Weights of a small transformer language model: 0.829M parameters, 113M tokens.
Each number is 128 + 24 x the weight over its row's rms, rounded and kept within 0 to 255. Layers, rows and columns count from 0. The size above them is the row's rms in percent of the matrix's.

# layer 3 MLP up, 256x64, rms 0.231, rows 192-244, columns 0-63
size [ 81 111  78  44 103 127 148  87  77 100 141 107 132  87  34  82 103 118  60  68 108  87 109  57  90  68  87 113  45 102 111  48 102  92 111  66  68 102 117  57 151  35 143 120  72 112  92 108  47 108  42  97  44]
[[125 102 132 125 131 140 133 159 108 120 162 141 143 119 102 115 120 120 149  91 149 153 112  97 157 126 100 168  96 119 110 120 104 186 142  98 142  87  64 121 126 141 127 158 151  98  99 130 125 107  98  78 104 155 128 176 111 152 143 113 132 123 134 125]
 [112  93 166  72 168 149 142 150 127 100 139 135 143 136 105 133  71 159 136 169 146 140 107 123 117 106  95 138 104 109 138 126 127  86 178 150  85 142 127 140 119 113 143 155 106 113 130 164 117 112 107 136 124 176 148 133 122 129 125 170 137 119 155 120]
 [142 105 176 157 164  96 148 150 133 144 138  92 158 123  85 120 115  95 118 101 119 119 128 133 125  77 117 128 108 147 104 108 126 123 144 144 135 120 122 106 159  97 145 150 152 115  86 115 133 148 156 106 134 159 124 195 146  97  85 114 100 120 127 104]
 [122 151 119 111 130 114 125 106 132 101 155 148 165  80  81 113 100 105 133 126 122  98 113 117 147  97  89 143  87 200 140 142 148 125 159 131  88 171 134 167 134 137 108 147 144 137 127 143 106 150  95 128 132 140 147 136 149 168 112 136 117 150 141 153]
 [138 137 115 143 108 127 153 128 130 146  83 125 152 159 118 144 119 127 134 136 172 145 139 118  98 106 119 199 151 133 131 108 112 115  94 143 196 157  70 135 141 156 147 121 148 154 151 103 131  85 140 120 123 137 150 147 147 124 112  96  90 128 145 145]
 [138 158 111 165 125 165 146 108 128 150 141 135  98 146 123  76 185 115 108 108 121 110 131 116 134  96 111 122  90 134 155 108 123 155 160  99 134  93 101  86 160 149 144 139 123 133 111 109 151 136 177 132 163  95 109 145 120 149 118 115 159 157 136 160]
 [141 115  99 128 163 136 125 144 107 169 146  97 156 141  95 161 131 103 140 151 159 116  97 137  95  92 156 152  88 148 140 132 128 141 107 133 166 114 101 129 124 113 104 161 149 116 134 147  80 125 132  96 104 151 140 122 132 181 112 110 150 164 142 176]
 [147 117 111 109 176  76  99 137 105 133  98 140 153 120 128 139 128  89 141 129 110 145 151 122 144 141 130  54 140 146  97  78 110 150 147 150 114  94 101 114 142 147 136 135 133 112 137 159 146 143 123 118 172 143 138 131 156 111 130 111 168 107 157  88]
 [ 88  63 111  86 117 119 163  94 106 154 136 100 137 101 105 128 139 120 114 108 129 147 128 106 121 148 126  95 151 121 154 104 139 139 115 128 154 109 154  77 116 124 100 104 103  87 166 110 119 119 120 136 122 116 107  90  94 134 169 168 115 115 141 152]
 [ 87 132 126 127 145 123 140 143  99 155 142 152  89 107 147 113 167 146 128 100 152 141  99 106 158 123 125 142 131 167 129 147 106 130 130 135 105  93 113  97 134 141 202  87 125 112 157 121 141 194 111 138 126 115 165 130 144 140 140 131 166 163 141 125]
 [128 148 177 132 142 113 120 189 125 162 120 151 162 160  92 125 114 107 118 132 129 143 156 123 124 131  98 160 140 169  63 115 151 165 133 112 135 158 144 135 159 145 137 151 181 122 141 124 159 156 111 100 148 148 147 133 107 110 147 125 141 104 107 135]
 [ 59 161 115 132 143 132 134 161 166 162 126  95 123 144 123 185 117 102 119 129 132 132 148 112 113 150 115  82 171 119 150  94  95 111 121 148 151 118 105 117 133 141  99  96  88  93 172 133 109 124  98 135 134 146 113 150 132 151 129 133 140 113 101 128]
 [141 118 105 136 117 113 109 166 122 171 112 106 123 181 101 161 128 113 114 108 181 137  93 107 143  80  88 164 129 122 161 124 111 152 144  96 122 180 140 118 168 136 149  89 157 128 139 124 130 102 101 119 104  96 140 149 111 114 126 133 117 136 108 137]
 [ 76 124  85 148 102 152 137 109 125 108 113 123 117  96 106 102 117 124 120 165  88 151 125 136 128 158  91  95  97 153  89 150  84 136 129  94 106 139 126  88  99 139 145 111 156 150  75 153 117 131 121 121 111 112 106 139 122 125 124 107 141 141 138 179]
 [ 87 146 175  91 109 109 171 130 122 135 165 110 131  98 146 152 100 126 117 132 140 135 135 160  92 157 115 101 129 143 102 123  70 133 111 132 115 117 130 137 115 101 146 105 104  88 164  84 101 123 128 120 134 172 107 125 130 109 106 175 140 139 154 154]
 [ 94 130 134 120 117 119 167 169 131 101 140 116 115 114 116 148 102 117 194 131 149 146 132 124 161 115  99  94 152 129 137  93 118 152 144 171 179 134 147 130 131 115 123  87 100 118 160 137 156 128 103 137 102 125  73 165 156 125 133 119 140 146  95 151]
 [149 132 145 127 173 166  94 131 143 139 120 135 151 162  99 139 107 128  98 169 134 149 128 141  91 141  99  88 109 120 141 145 129 137 131 125 188 158  96 111 179 144  91 138 121 121  92 133 143 169 149 140 167 137 162 129 131 138 152 132  89 106 135 142]
 [125 142 136 126 139  94 126 183 126 165 136 123 157 130 155 129  85 123  98 166 158 152 122 107 126 140 124 138 132 137 147 119 143 103 101 157 141 152 137 156 139 164 117 170 109 153 123 103 164  96 165  93  88 120 149  80 150 154 161 117 130 143 145 160]
 [ 79 140  97 136 148  89 149 137 109  88 144 126 125 116 107 109 125 136 135 122 108 151  99 153 130 140 131  97 114 161 155 124 116 101 107 137  99 165 135  93 108 116 112  77 146 126 147 111  94 185 122 143 112 157 127  96 132 121  91 162 138 172 163 143]
 [123 114 131 177 106  86 130 118 119  67 158 150 157 150  98  98 145 100 110 148 130 128 137 113 132  73 142 130  92 168 124 121 148 110 145 151  98 159 120 102 118 109 142 145 113 135 151  80 143 105 144 104 141 101 162 155 128 138  91 124 102 133 105 129]
 [119 105 146 175 109 115 181 142 116 140 163 132 138 135 102 107  59 111  92 103 106 103 132 116 114 164 108 163 126 126 127 161 146 100 123 132 101 152 138 138 132  99 142 136 138 112 114 128 123 112 137 126 144 106 134 121 141  99 105 132  60  82 114 158]
 [143 105 139 107 123 128 103 108 142 140 134 155 100 143 103 166 139 131 142 120 144 149  80 119 154 116 130  66 169 145 155  93 165 165 124 153 103 143  89 191 127 134 115 123  81 123 112 156 156 105 151 115 134 138  80 133 132 121 133 126 127 108 121 120]
 [ 88 115 127  87 130 146 152 145 131 109 129 122 169 126 150 165 101 136 107 126 168 113 153 131  89 150 117 117 145 139 121 108 102 147 109 162 131 149 165 154 120 152 105 164  88 127 123 174 122 102 146  80 113 174 137 111 146  84 142 145 150 136 159 128]
 [ 95 101  95 126  99 141 139 137 137  92 164 140 142  95 128 146  94  97  93 175 127 138  96 129  95 133 106  88 118 142 147 156 105  89 134 150 142 131 136 113  97 125 100 103 109  83  91  79 109 120 125 126 123 150 152 117 107 131 121 174 112 102 125 137]
 [128 120 147 153 121 137 131 158  64 143 114 125 165 130 134 111 140  90 143 101 121 134 140 119 149 137 148 141  72 123 131  83 108 114 156  88 140 158 116 115 101 132 163 131 187 141 115  88 164  97 126 111 107 164 146 163 146 104 145 131 129 111 135 113]
 [101 150 109 132 123  93 140 149 148  93 179 116 131 111 105 104 128 121 111 176  72 132  92 145 116 113 168  89 172 171 100 125 108 149 152 137 112 135 156 125 100 119 137 118 153 138 120 121 149 151 146 150 104 124 139 147 134 137 110 117 139 186 154 136]
 [172 104 108 122 120 155 123  93 114 121 112 156 145 118 147 133 149 148 109 138 123 119 112 132 132 145 127 144 132 102 147 110 145 141  98 122 126  79  88 164 134 179 118 146 149 152 133  70 158 167 173 135 134 114 146 138 171 166 156 135 125 116 172 104]
 [143  75 134 169 128  81 125 130  95 138 113 131 121 111  99 141 139 118 125 169 149 145  85 153  92 152 126  89 135 110 163 144 126 129 103 125 102 116 160 110 140 143 117 155 121 135 133 115 144 102 115 129 120 102  83 112  78 112 122 165 112  72 101 136]
 [145 108 161 103  87 100 155 122 118 140 136 102 132 147 135 158 138 136 130 151 130 129 100 141  98 102  58 162  90 140 116 105 103 103 100 103 142 156 143 140 140 110 130 169 147  90 120 149 103 121 122 107 142 134 109 131 178 106  93 173 124 134 153 107]
 [118 105 134 176 118 133 122 104 120 170 142 115 125 115 103  86 126 127 109 125 168 121 135 120 118 150  84 165  86 109 151 116 158 152 118 123 119 120 156 130 132 118 135 139 164 133 105 133 155  92 151 135 149  90 133 195 153 108  97 116 150 143 130 184]
 [ 94 143 114 107  92 133 160 141  92  99 152 157 132 106 108 146 138 138 128  96 115 170  89 106 121 120 136 123 162 136 131 167 141 131 107 150 138 139 104  83 126 162 109 115 106  78 151 139  94 117 176 118 114 163 132 154 146 169 156 134 123 156 139  99]
 [120  91 152 155 162 137 164 114 156 171 122 124 105 156 129 106 137  95 163 113 191 155 122 126 110 110  97 113 116 114 108 118 129 148 122 135 129 119 130 103 137 150 107  78 122  92 124 112 149  64 111 125 112 129 114 153 147  97 160 151 153 119 106 102]
 [166 105 120 146  95 137 119 107 120 106 125 140 144 179 136 117 117 110  95 100 111 117 114 140 104 122 117 122  98 117 165 102  88 131 121 158 113  96 134 155 142  91 177 137 133 161  83  95 152  99 155 169 159 104 147 114 123 111 120 147 100 145 129 167]
 [117 110 158 124 159 124 118 157 123 112 138  93 165 133 100 134 130  96 119  96 168 137 117 121 158  93 100 153  90 119 127 108 128 125 161 115 133 135 124  80 130 121 154 167 122  71 112 149 108  97 106  71 141 158 151 179 108 122 112 121 142 120 135 135]
 [106  97 131 120 100 129 126 128 104  93 134 118 120 120 121 107 125 100 128 125 152 159 129 106  79 160 108 159 154 141 115 161  73  94 120 155 113 154 163  78  84  88 140 124 105 125 114 116 158  86 143 127 107 113 147 153 109 127  97 120  94 112 132 156]
 [110 120 112 142  93 143 100 146 144 159 101 131 139 148 104 115 129 100  91 117 150 160 134  99 132 143 120  98 144  80 151 113 147 183 121 134 100 126  72  81 155 169 103 152 134  98 135 104 132 110 147  97 136 142 121 171 125 126 101 129 163 111 120 119]
 [151 109 132 110  97 120 130 107 106 119 186 159  80 137  89 105 111 126 105 127 120  98 117  96 152 140 128 149 100 175 116 160 124 133 104  98  98 161 117  93 109 134 141 130 152  81 113 119 138 111 132 124 138 139 146 128 104 139  62 129 135 154 164 135]
 [118 109  78 149  88 175 162 149 126 119 143 104 105 112 108 168 116  96 158 127 134 158 115 109 127 128 105 127 108 192 133 171 122 101 164 121 138 143 130 106  86 130 110 146 140 122 138  75 122  89 105 117 143 108 107 150 133 101 105 116 133 125 128 150]
 [127 120 164 150 116 150 134 102  93 126 133  60 113 157 122 120 125 111 120 117 136 157 123 102 108  92 105 166 125 143 115 176  95 105 138 117 116 160  88 118 123 148 201 139 155 113 119 109 137 104 122 131 115 137 127 168 114 142  81 120 127 108 116 103]
 [ 71 105 132 114 173 141 132 163 147 112 135 128 126 143 128 107 126 107 118 116 134 147 103  99 125 111 152  92 138 155 103  94 109 142 136 127 147 109 140 110 145 156 149 164 111  72 139 151 134 108  94  97 124 121 143  94 105 129 164 184  89 103 157 123]
 [179 139 175 117 123 116 119 124 143 143 180 138 149 105  95  94 146 136  85 126 111 159 126 128  87 111 144 137 150 142 119 125 138 135 140 140 113 161 121 171 144 138  98  86 120 159 108 162 107 106 129  60 135 140 149 132 137 169 134 150 151 148 135 134]
 [ 99 128 112 160 110 153 117 122 122 117 146 140 130 148  94 149 130 135 146 164 136 133 129 174 138  86 101 108  84 129 138 120 135 112 130 121  99 177 115 109 132 128 140 123 170  83  97 108 105 167 178 127 137  92 137  76 124 120 118 165  88 133 118 152]
 [ 91 129 105 125 103 150 141 103 133 156 168 114 130 144 182 152 126 118  99 135 146 143 153 168 135 147  99 122 139 125 183 149  83 124 115 132 164 125 116 107 125 118 139 127 118 150 104 121 146 115 140  81 126 142 167 144 102 147 188 155  95 155 119 146]
 [150 131 126 177  95 108 100 106 117 134  94 115 129 175 114 153 122 105 136 150 122 137 153 164 112 114  96 131 108 144 144 113  97 160 140 130 161 137  92  95 143 183 135 153 176 125  96 134 133 152 141 144 128  80 155 122 147 104 106 104 126 171 118 118]
 [137 118  86 158 117 136 119 145 139 123 161 161 128 126 130 133 102 109  90 131 176 135 100 106 104  93 145 138 119 132 148 123  95 100 113 126 126 112 104 131 159 140 142 112 104  93  59  85 138 113 159 122 119 101 194 151 123  95 129 139 135  94 118 127]
 [153 129 130 143 124 129 124  94 135 158  66 125 132 179 103 123 142  97 142 140 180 119 134 192 135 144 109 119 120 127 171 111 148 135  89 100  95 137 120  98  94 103 133 100 170 126 103 143 119 139 149 136 155  98 118 128 148 126 143 166 112 117 145 123]
 [181 170 131 144 110 153 115 121  86 150 144 133 159 129 111 120 152 134 134 100 133 131 113  83 149 131 117 113 148 115 168 134 151 144 112 103 105 104 104 189 151 138  97 122 183 124 138 148 175 123 146 102 138 118 151 173 131 109 120 128 112 100 112 105]
 [112 118 144 144 139 146 154 153 101 163 146 111 133  74 141 137 130  94 134 151 138 161 100 117 116 160 156  91 163 143 159 160 131  98 126 151  96  90 178 120  93  92 103 107  95 127 165 122 140 152 122 159 125 124 122 122 138 167 158 122 130 157 122 139]
 [125 108 120 130 128 117 133 138 129 121 169 131 167 118 104  91 142  88 125 123 117 154 110 115 125 129 125 188 117 184  94 147 100 142 114 141 108 145 159 128 124 150 172 182 128 111 127  78 126  92 139 169 152 127 134 131  87 132  91 143 109 156 136 130]
 [102 113 122 127 109 157 147 125 136 136 105 110 138  95 114 158 100 138 127 125 122 145 115 119 119 101 135 105 128 149 116 134 102 154 136 149 126 170  73  82  95 146 139 115  93 125 110 148 144 168  92 114  93 125 163 123 207 151 113 107  93 153 130 132]
 [119 138  90 106 110 111 154 151 137 130 125 135 144  98  90 105  66 106 102 106 168 152  89 115 148 123 124  98 147 154 120 121  95 193 117 136 130  95 113 115 149 146  91  92 146  88 115  87 140 114 134 132 112 150 124 138 111 103 139 131 158 112 133 129]
 [121 147 116  69 158 128 117 145 113  89 169 133 154  96 110 125 150 115 145 152 112 115  92 154 124 120 107 110 143 184  74 116 105 146 128 149 117 118 149 137 109 145 103 143  49 108 151 133 126 137 122 128 120 116 102 123 141 160 151 144 140 144 111 146]
 [120 104 151 141 147 119 125 104 107 146 106  89 154 115 118 106 120 107 136 132 141 147  93 140  97 125  69  83  70 128 144 122 125 106  92 105  96 124 112 123 138 142 114 121 167 107  81  86 126 115 145 104 119 117  99 103 109 119 123 168 136 115  83 105]]
# layer 3 MLP down (transposed), 256x64, rms 0.1, rows 192-243, columns 0-63
size [ 93 116  89  44 101 123 138  84  70 107 144 110 126  90  38  78  88 122  73  72 107  80 103  62  86  65  71  96  44 115 108  58 102 100 109  80  62 114 117  58 151  39 147 118  73 109  88  99  47 108  53  91]
[[145 128 134 147 116 145 128 139 105 148 161  99 131 120  95 106 102 139 171 134 163 148  98 124 166 113 105 169  94 121 166 155 118 160 169 117 147 106  77 108 135 123 126 141 175  98 125 105 103 116 115 127  68 147 120 147  91 123 132 138 131 130 140  96]
 [111 112 125 176 162 139 131 137 131 142 134 100 107 151  97 137  99 129 108 142 115 145 119 136 104  71  96 168 101 126 114 132 128 156 145 155 166 152 128  96 133 118 156 190 122 104 124 107 114 117 154 117 122 117  81 149 177 109  98 125 146 153 127  93]
 [134 124 157 154 167 112 156 168 149 140 128 100 167 138  51 118 141  90 128 114 121 117 129 132 119 102 119 104 131 111 117 115 113 130 106 164 101 106 107 107 146 108 150 144 136  98  90 127 163 125 142 127 156 154 134 196 130 100 107 140 117 123 154 143]
 [139 163 134 121 120  79 131 123 115  91 137 128 136 139  80 131 105 134 122 158 155  86 118 142 101 116 131 158 136 106 128 153 124 155 124 129  73 172 141  93 129 126 126 178 139 148 140  90 131 101 110 110  99 156  76 113 143 157 140 148 163 142 157 118]
 [122 134  95 145 126 133 161 117 113 127  94 109 154 107 136 100 122 135 150 155 144  90 144 128 131 139 118 134 131  85 115  98  86 115 100 148 149 166 144 139 147 131 134 175 170 188 122 127 142 101  93 104 140 124 147 124 114 177 105  66 136 137 140 121]
 [141 126  98 126 121 135 135 127  88 124 161 149 105 155 163  73 186 139  98 137 108 133 120  98 145 112  91 126  84 123 122 110 150 144 142 132 140  85 109  93 114 162  80 160 156 161  92 120 156 133 145 132 155 117 121 126 130 140 148 141 153 160 136 113]
 [155 129 128 136 147 139 109 102 111 150 127 136 123 135 189  85 116 109 115 140 131 111 111 141 105 129 134 117  82 139  88 145 178 136 113 129 172  98 127 107 106  79 117 132 196 142 156 125 122 139 100 118  93 129 131 122 147 184 124 100 149 130 132 124]
 [135 108 136 104 173  84 100 142 125 130 118 122 114 124 133  84 110 107 132 119 154 108 161 108 140 134 106  74 153 164  94 152 117  98 104 168 110 109 106  94 172 150 133 117 179 101  99 135 140 154 131 137 145 153 152 141 117 139 122 155 162 148 145 118]
 [176 124 156 131  90 102 126 134 149  88 138 112 146 147 126  98 127 110 157 111 103  96 129 125 129 138 107 167 136 135 132 151 132  79 134  79 171 152 161  98 106 107 111 162 129 190 121 135 112 114 138 161 115 119 138 118 127 170 105 100 106 120 120 111]
 [ 94 135 124 154 157 117 152 164 109 110 141 149 107 131 136 111 100 112 130 135 105 125  59 118 126 130 112 141  99 135 119 126 145 126 133 177 118  89  98 145 132 125 159  54 135 152 117 134 134 172 116  92 126 109 125 133 114 120 133 159 153 173 166 133]
 [121 144 155 110 123 119 125 132 132 127 102 175 134 143 110 124  98 120 115 139 138 148 132 110 130 129 106 129 133 149  65 120 163 129  99 103 184 163 155 167 124 123 124 157 136 157 140 118 112 201  68 134 127 132 106 101 102 102 108 133 127 114 102 145]
 [ 95 136 173 119 106 125 126 156 110 120 146 127 146 155 123 166 127 138 112 165 107  86 115  89 113 160 107 130 134 168 162  87 133 117 104 165  95  89 129 121 158 130 101  99 117 120 149 138 108 123 119 132 114 167 141 143 157 131 141 186 150  98 108 105]
 [101 171 108 126 152 150 121 139 120 119 166 166 152  76 189 142 140 103 108 114 171 107 105 177 111 151 141 121 109 144 109 100 104 123 140 146 179 102 116 134  97 111 137 141 143 102 129 117 126 100 116 125  90 125 133 132 126 154 113 130 137 128  79 145]
 [105  88 111 125 105 154 165 124 119 147 121 130 140  92  95 111 147 138 117 180 119 168 123 146 144 168 106  81 103 134 153 140 115 128 160 121  95 140  86  99 135 175 140 103 138 149 101 150 103 135  96 130 111 116  92 138 119 148 134 113 126 162 126 172]
 [ 85  90 132 115 138 107 167 123 121 110 166 105 114 130 125 109 141  94 117 142 123 153 139 156 157 126 110 100 123 113 167 145 103 103 118 158 102 128 118 115 100 125 148 194 129  91 178  91 155 176 128 145  94 135 129 118 125 141 132 160 113 140 111 153]
 [144 131 136 122 134 126 138 135 138 136 163 131 114 136 139 151 130 119 153 126 179 143 125 116 155  89 106 131  79 147 156 104  67 164 122 125 129 135 128 126 143 120 137  68 101 130 142 101 157  94 172 103 118  91 103 175 106 123 138 165 131 136  93 154]
 [127 143 140 185 159 120  97  91 124 106 124 139 164 143 122 174 138 145 115 145 111 159 144 136  97 133 108 121 181 111 127 156  83 143 137 140 168  79  99 123 112 137  94 121 134 129 119 115 126  99  98 108 114 110  98 158 101  97 134 139 143 132 170 147]
 [129 166 120  88 129  79 134 154 134 147 129 121 142 162 137 121 119 130 100 134 143 102 124  79 119 147 134 144 162 144 121 122 122 118 101 145 157 129 125 127 131 143 114 172  94 143 112 120 149 128 153  98  91 109 132  68 178 147 157  69 161 125 137 148]
 [ 89 133 131 131 126  95 149 143  99  90 135 123 139 133  77 126 134 115 148 139 140 168 115 151 132 134 121 105 133 144 157 124  85 152  92 125  75 117 101  95 126 133 141 102 174 114 157 111 128 129 125 132 124 141 142 117 125 129 114 180 112 164 186 176]
 [133 117 144 188 126  95 148 136  77  77 149 143 170 148  76 100 160 103 124 165 132 143 143 101 130 143 139 128 109 148 131 120 115 111 143 147  64 132 112 124 114 131 140 125 101 115 145  92 156 110 140 125 148 111 150 167 137 117 133 127 100 103 141 146]
 [140 109 117 175  85 160 165 172 123 171 147 135  98 127 120 109 115 144 117 112 120 109 149 141 100 136 120 148 141 126 109 136 155  83 130 140  99 129 125 136 180 123 138 126 147  96 124 129 124 145 131  88 156 103 163 125 153 106  82 136  68 106 150 136]
 [154 142 136 160 149 102 100 123 158 205 129 154 154 132 172 122 143  95 101 108 109 142 143 144  91 151 104  85  92 115 118 125 119  93 126 144 131 138 129 154  96 117 172 105 166 124  98 126 110 150 126 117 132 128 122 144 131 128  76 128 118 156 124 150]
 [116 117 109 111 128 161 154 129 140 137 146 102 141 104 181 154 152 110 101 161  71 102 132 106 115 137 148 132  96  82 118  99 112 132 140 164 129 158 126 173 143 155 121 173 112  98 125  95 139 120  96 100 143 127 114 138 168  96 145 126 157 125 154 125]
 [134  92 118 127 114 113 147 144 117 107 147 108 155 128  53 118 127 112 142 160 105 159 146 152 106 138 116  96 123 146 171 157  97  90 117 146  90  66 124 122 144 161 154 130 105 138 147 105 146 149 107 159 114 126 135 112 131 131 137 143 161 131 143 171]
 [127 132 169 119  99 136 156 143 102 138 121 134 141 149  95 109 137 110 185 110 113 183 158 148 173 118 127 138  83 139 114 142 103  58 147 115 119 132 119 110 101 136 152 157 135 127 121  89 121 125 118 154  81 163 118 146 146 120 116 126 146 100 131 110]
 [120 116 157 135 126 110 155 107 175 123 116 106 155 104  67 132 160 124 126 145  85 130 120 149 108 136 112 101 151  96 143 111 116 155 147 117 119 125 161 133 167 135 107 114 149 140 131  73 160  91 102 174  99 122 122 108 114 135 136 181 131 129 159 122]
 [ 84 111  96 130 140 153 156 163 132 173 143  65 145 125 120 156 119 102 135 124 155 129 142 151 106 128 141 116 115 126 138 164 103 110 146 154 105 164 148 104 111 116 123 136 111 115 171 181 102  88 106 135 116 132 117 145  92  92  97 102 116 134 105 135]
 [ 96 138 124  78 155 171 130 127 165 113 113 122 141 131 139 141 132 176 128  45 101 123 168 145 149 108 141 154 145 119  95 111 123 114 139 136 114 144  90 154 127 112 128 107 129 116  93 119 110 133 112 122 131 119 158 145 156 142 140  80 154 160 140 102]
 [133 111 127 117 130  84 186  94  80 108  87 104  99 139 144 110 136 104 123 168 109 161 148 106 156 111 138 111 111 111 128 135 130 141 132 159  99 150  96 152  93 130 113 162 136 113 132  84 164 166 111 158 151 132 118 158 118 139 115 158 145 137 148 145]
 [115 129 104 176 141 120 122  94 118 132 109 113 126 124 135 141 147 156 163 144 183 140 108 167 104 125  96 150  96 103 123  86 139 100 106 115 141 111 132 138 125 110 132 149 138 133 125 188 106  79 175 116 150  96 145 153 152 111  91 107 150 133 109 147]
 [160 132 136 113 115 157 120 130 114 123 138 169 125 130 116 126 125 161 150  59 119 156  91 110 104  94 129 135 156 120 192 133 174 123  86 126 147 135 145  83 128 136 107 117 107  94 123 153  97 137 169 136 120 153 100 140 127 141 146 120 125 124 149  86]
 [128 162 146 144 112  82 180 135  97 148 146 111 105 142 100 145 138 135 125 144 159 133  88 140 128 147  75 127 114 163 135 162 107 164 121 126  82 105 107 103 147 157 134 100 136 116 159  68 145 110 124 120 129 118  77 135 140 126 140 148 148 148 126 119]
 [169 108 112 110 125 136 119 108 177 124 142 157 114 148 145 143 158 100 158 123  89 101 111 126 128 111 149 146 119 112  99 174 155 114 102  90 153 100 180 114 115  90 130 159 123 122 155 137 143  97 149 152 121 138 148 113 119 122 152 152  88  81 138 152]
 [107 146 137 147 139 121 101 141 158 159 174  65 168 144 104 130  98 126 125 136 169 118  92 141 150 101 102 144 100 135 145 118 133 147 138 126 116 127 108 105 105  95 141 114 162  86 129 139 120 117 102 108 125 137 177 165  99 106  99 114 151 148 167 133]
 [ 67 136  95 144  66 160 163 112 107 123 144 104 137 119 103 131 145 137 110 125 128 154 113 132 134 140 129 158 135 181 114 146 102 118 107 141  71 138 127 103 124 121 147 134 131 126 121  99 182 106 139 122 118 149 148 167 146 117 127 164  91 144 149 152]
 [103 171 109 132 121 108 130 139  99 149 129 104 131 180 107 117 157 107 114 130 153 125  89 131 129 144 125 134 115 111 174  97 141 175 108 135  84 112  93  75 163 175 119 159 131 105 159 106 138 128 115 127 140 127 108 142 117 135 141 156 170 101 143 106]
 [129 139 140 146 130 114 120 140 148 110 104 180 124 146  78 120 113 148 148  76 150 109 111 109 162 140 118 157 140 157 125 110 155 180 116 100 140 121 120 141 149 135 123 132 103 125 108 126 127 136 110 159 177 129  65 139  84 107 145 120 103  94 163 114]
 [112 125 119 133 114 108 144 139  88 116 126 133 129 162  77 154 131 107 125 148 115 162 142  87 111 188 124 113 113 201 161 155 107 102 151 112 112 116 108  96 152 131  75 155 137 104 125 144 129 151 125 108 134 106 115 142 127 118 154 102 122 138 159 155]
 [100 153 136 120  96 146  80 102 112 101 164  98 115 104 106 129 144 138  97  88 113 146 141 144 152 128 178 192 182 121 134 113 128 108 115 111 160 138 122 117 133 149 128 125 145 129  92 156 116 134  91 172 131 122 149 135 104 117 145 160  96 128 127 124]
 [179 135 149 102 114 181 121 130 107 126 139  84 133 105 118 143 135 154 134 154 135 132 164 141 161 134 142 152  86  95 133 151 102 126 142 117 114 121 128 130 117 126  76 142 105 130 131  82 145 149 107 204  89 115  97 140 124 106 108 139 151 122 119 120]
 [188 144 162 120 120 112  78  99 146 168 156 139 121 118 124 112  95 140 108 108  80 128 151 142 123 131 168 116 121 137 122 131 150 128 132 125 122  94 134 181 138 123  99 102 136 171 137 140 114 131 147  95  86 149 123 101 125 143 168 113 130 166 117  91]
 [137 116 144 136 145  79 122 167  84  94 141 133 136 147  73 109 166 116 101 150 103 117 118 147 147 169 147 111 148  89 161 162 112 121 113 114 110 129 115 134  72 159 135 113 107 146 167 146 145 125 132 150 130 115 124 127 106 125  89 149 130 111 119 174]
 [ 73 132 128  74 140 141  92 105 137 108 133 161 127 106 234 125 125 121 142 110  80 114 129 142 140 119 147 146 133 147 115 148 102 114 115 133  92 113 139 133  87 114 126 136 116 128 153 156 127 116 137 128 152 151 154 135 105 148 146 108 137 135 121 140]
 [ 98 118 138  79 138 125 135 144  79 144 129 121 124 118  86 145 137 143 130 149  74  92 154  91 132 144 106  71 112 142  94 121 126 112 136 168 100 147 154 103 143 149 130 156 127 132 130 101 132 161 144 189 104 151 148 132 126 135 154 106 149 150 141 121]
 [153  94  89 142 130 109 117 143 153 117 134 132 129 124 149 100 148 108 105 127 156 119 141 105  97 115 139 155 129 111 149 155  95 130 125 107 163  75 127 104 134 157 126 116 123 119 121  88 123  90 141 199 120 104 143 173  83 147 152 133 166 133 126 165]
 [ 93 112 121 123 137 129 110 117 131 129 139 122  98 131 119 171 148 115 106 159 124 163 147 161  84 187 122 118 132 162 134 136 114 108 140 157  88 163 151  82 100 153 141 113 119  99 140 159 151 104 141  98 178 131 129 111  89  97 122 132 152  98 129 146]
 [145 100 142 147  94 119 135 122 144  92 128  79 134 140 102 115 134 118 115 142 136 139 123 113 130 108 135 112 110  84 161 125 131 128 146 101  89 147 158 159 103  61 109 177 159 165 112 128 156 129 114 135 131 175 115 139 131 133  97 178 105 134 143 156]
 [164 134 126 184 119 117 148 136 156 159 124 152 133 125 134 149 165 131 121 107 131 103  63 144 152 177 102 131 157  88  93 109 113  95 100 134 148 132 131 133 113 173 113 121 126 154 108  97 120 110 132 119 102 146 152 134 109 117  96  98 129 165  97 111]
 [ 99 128 162 152 130  86 117 139 131 113 155 108 126 160  57 127 100 114 144 135 122 103 118 133 137 144 123 141  92 107 127 141 100 145 109 121  82 101 154 129 119 149 120 153 154 156 121 108 134 135 124 158 147 134 119 112 120 110 173 194 118 136 187 131]
 [104 121 100 120 142 125 135 106  93 142 103 130 136 134  85 140 100 139  99 102 141 143 133 152 146 125 122 127 127 144 124 176 122 174 129 174 132 153 104 107  68 155 147 157 117 100 103 123 105 141 116  84 146 133 130  93 196 128 120 147 105 160 142 126]
 [149 152 145 129 134 122 132 148  98  94 114 124 106 150  57 112 153 105 125 113 134 136 121 132 141 149 106 145 147 115 164 134 107 148  99 150  78  93  87  99 169 161 108 139 134 133 168  86 154 107 119 136 134 163 112 131 142 120 146 150 164 132 162 108]
 [109 172 150  69 123  88 119 123 122 142 146 116 149 157 119 136 142 134 104  99  80 107 112 119 115 127  74 183 126 103 141 117 150 134 112 119 148 150 151 144 107 155 152 169 137 142 134 130 151 137 155 104  96  83 143 131 114 140 153 139 130 110  90 108]]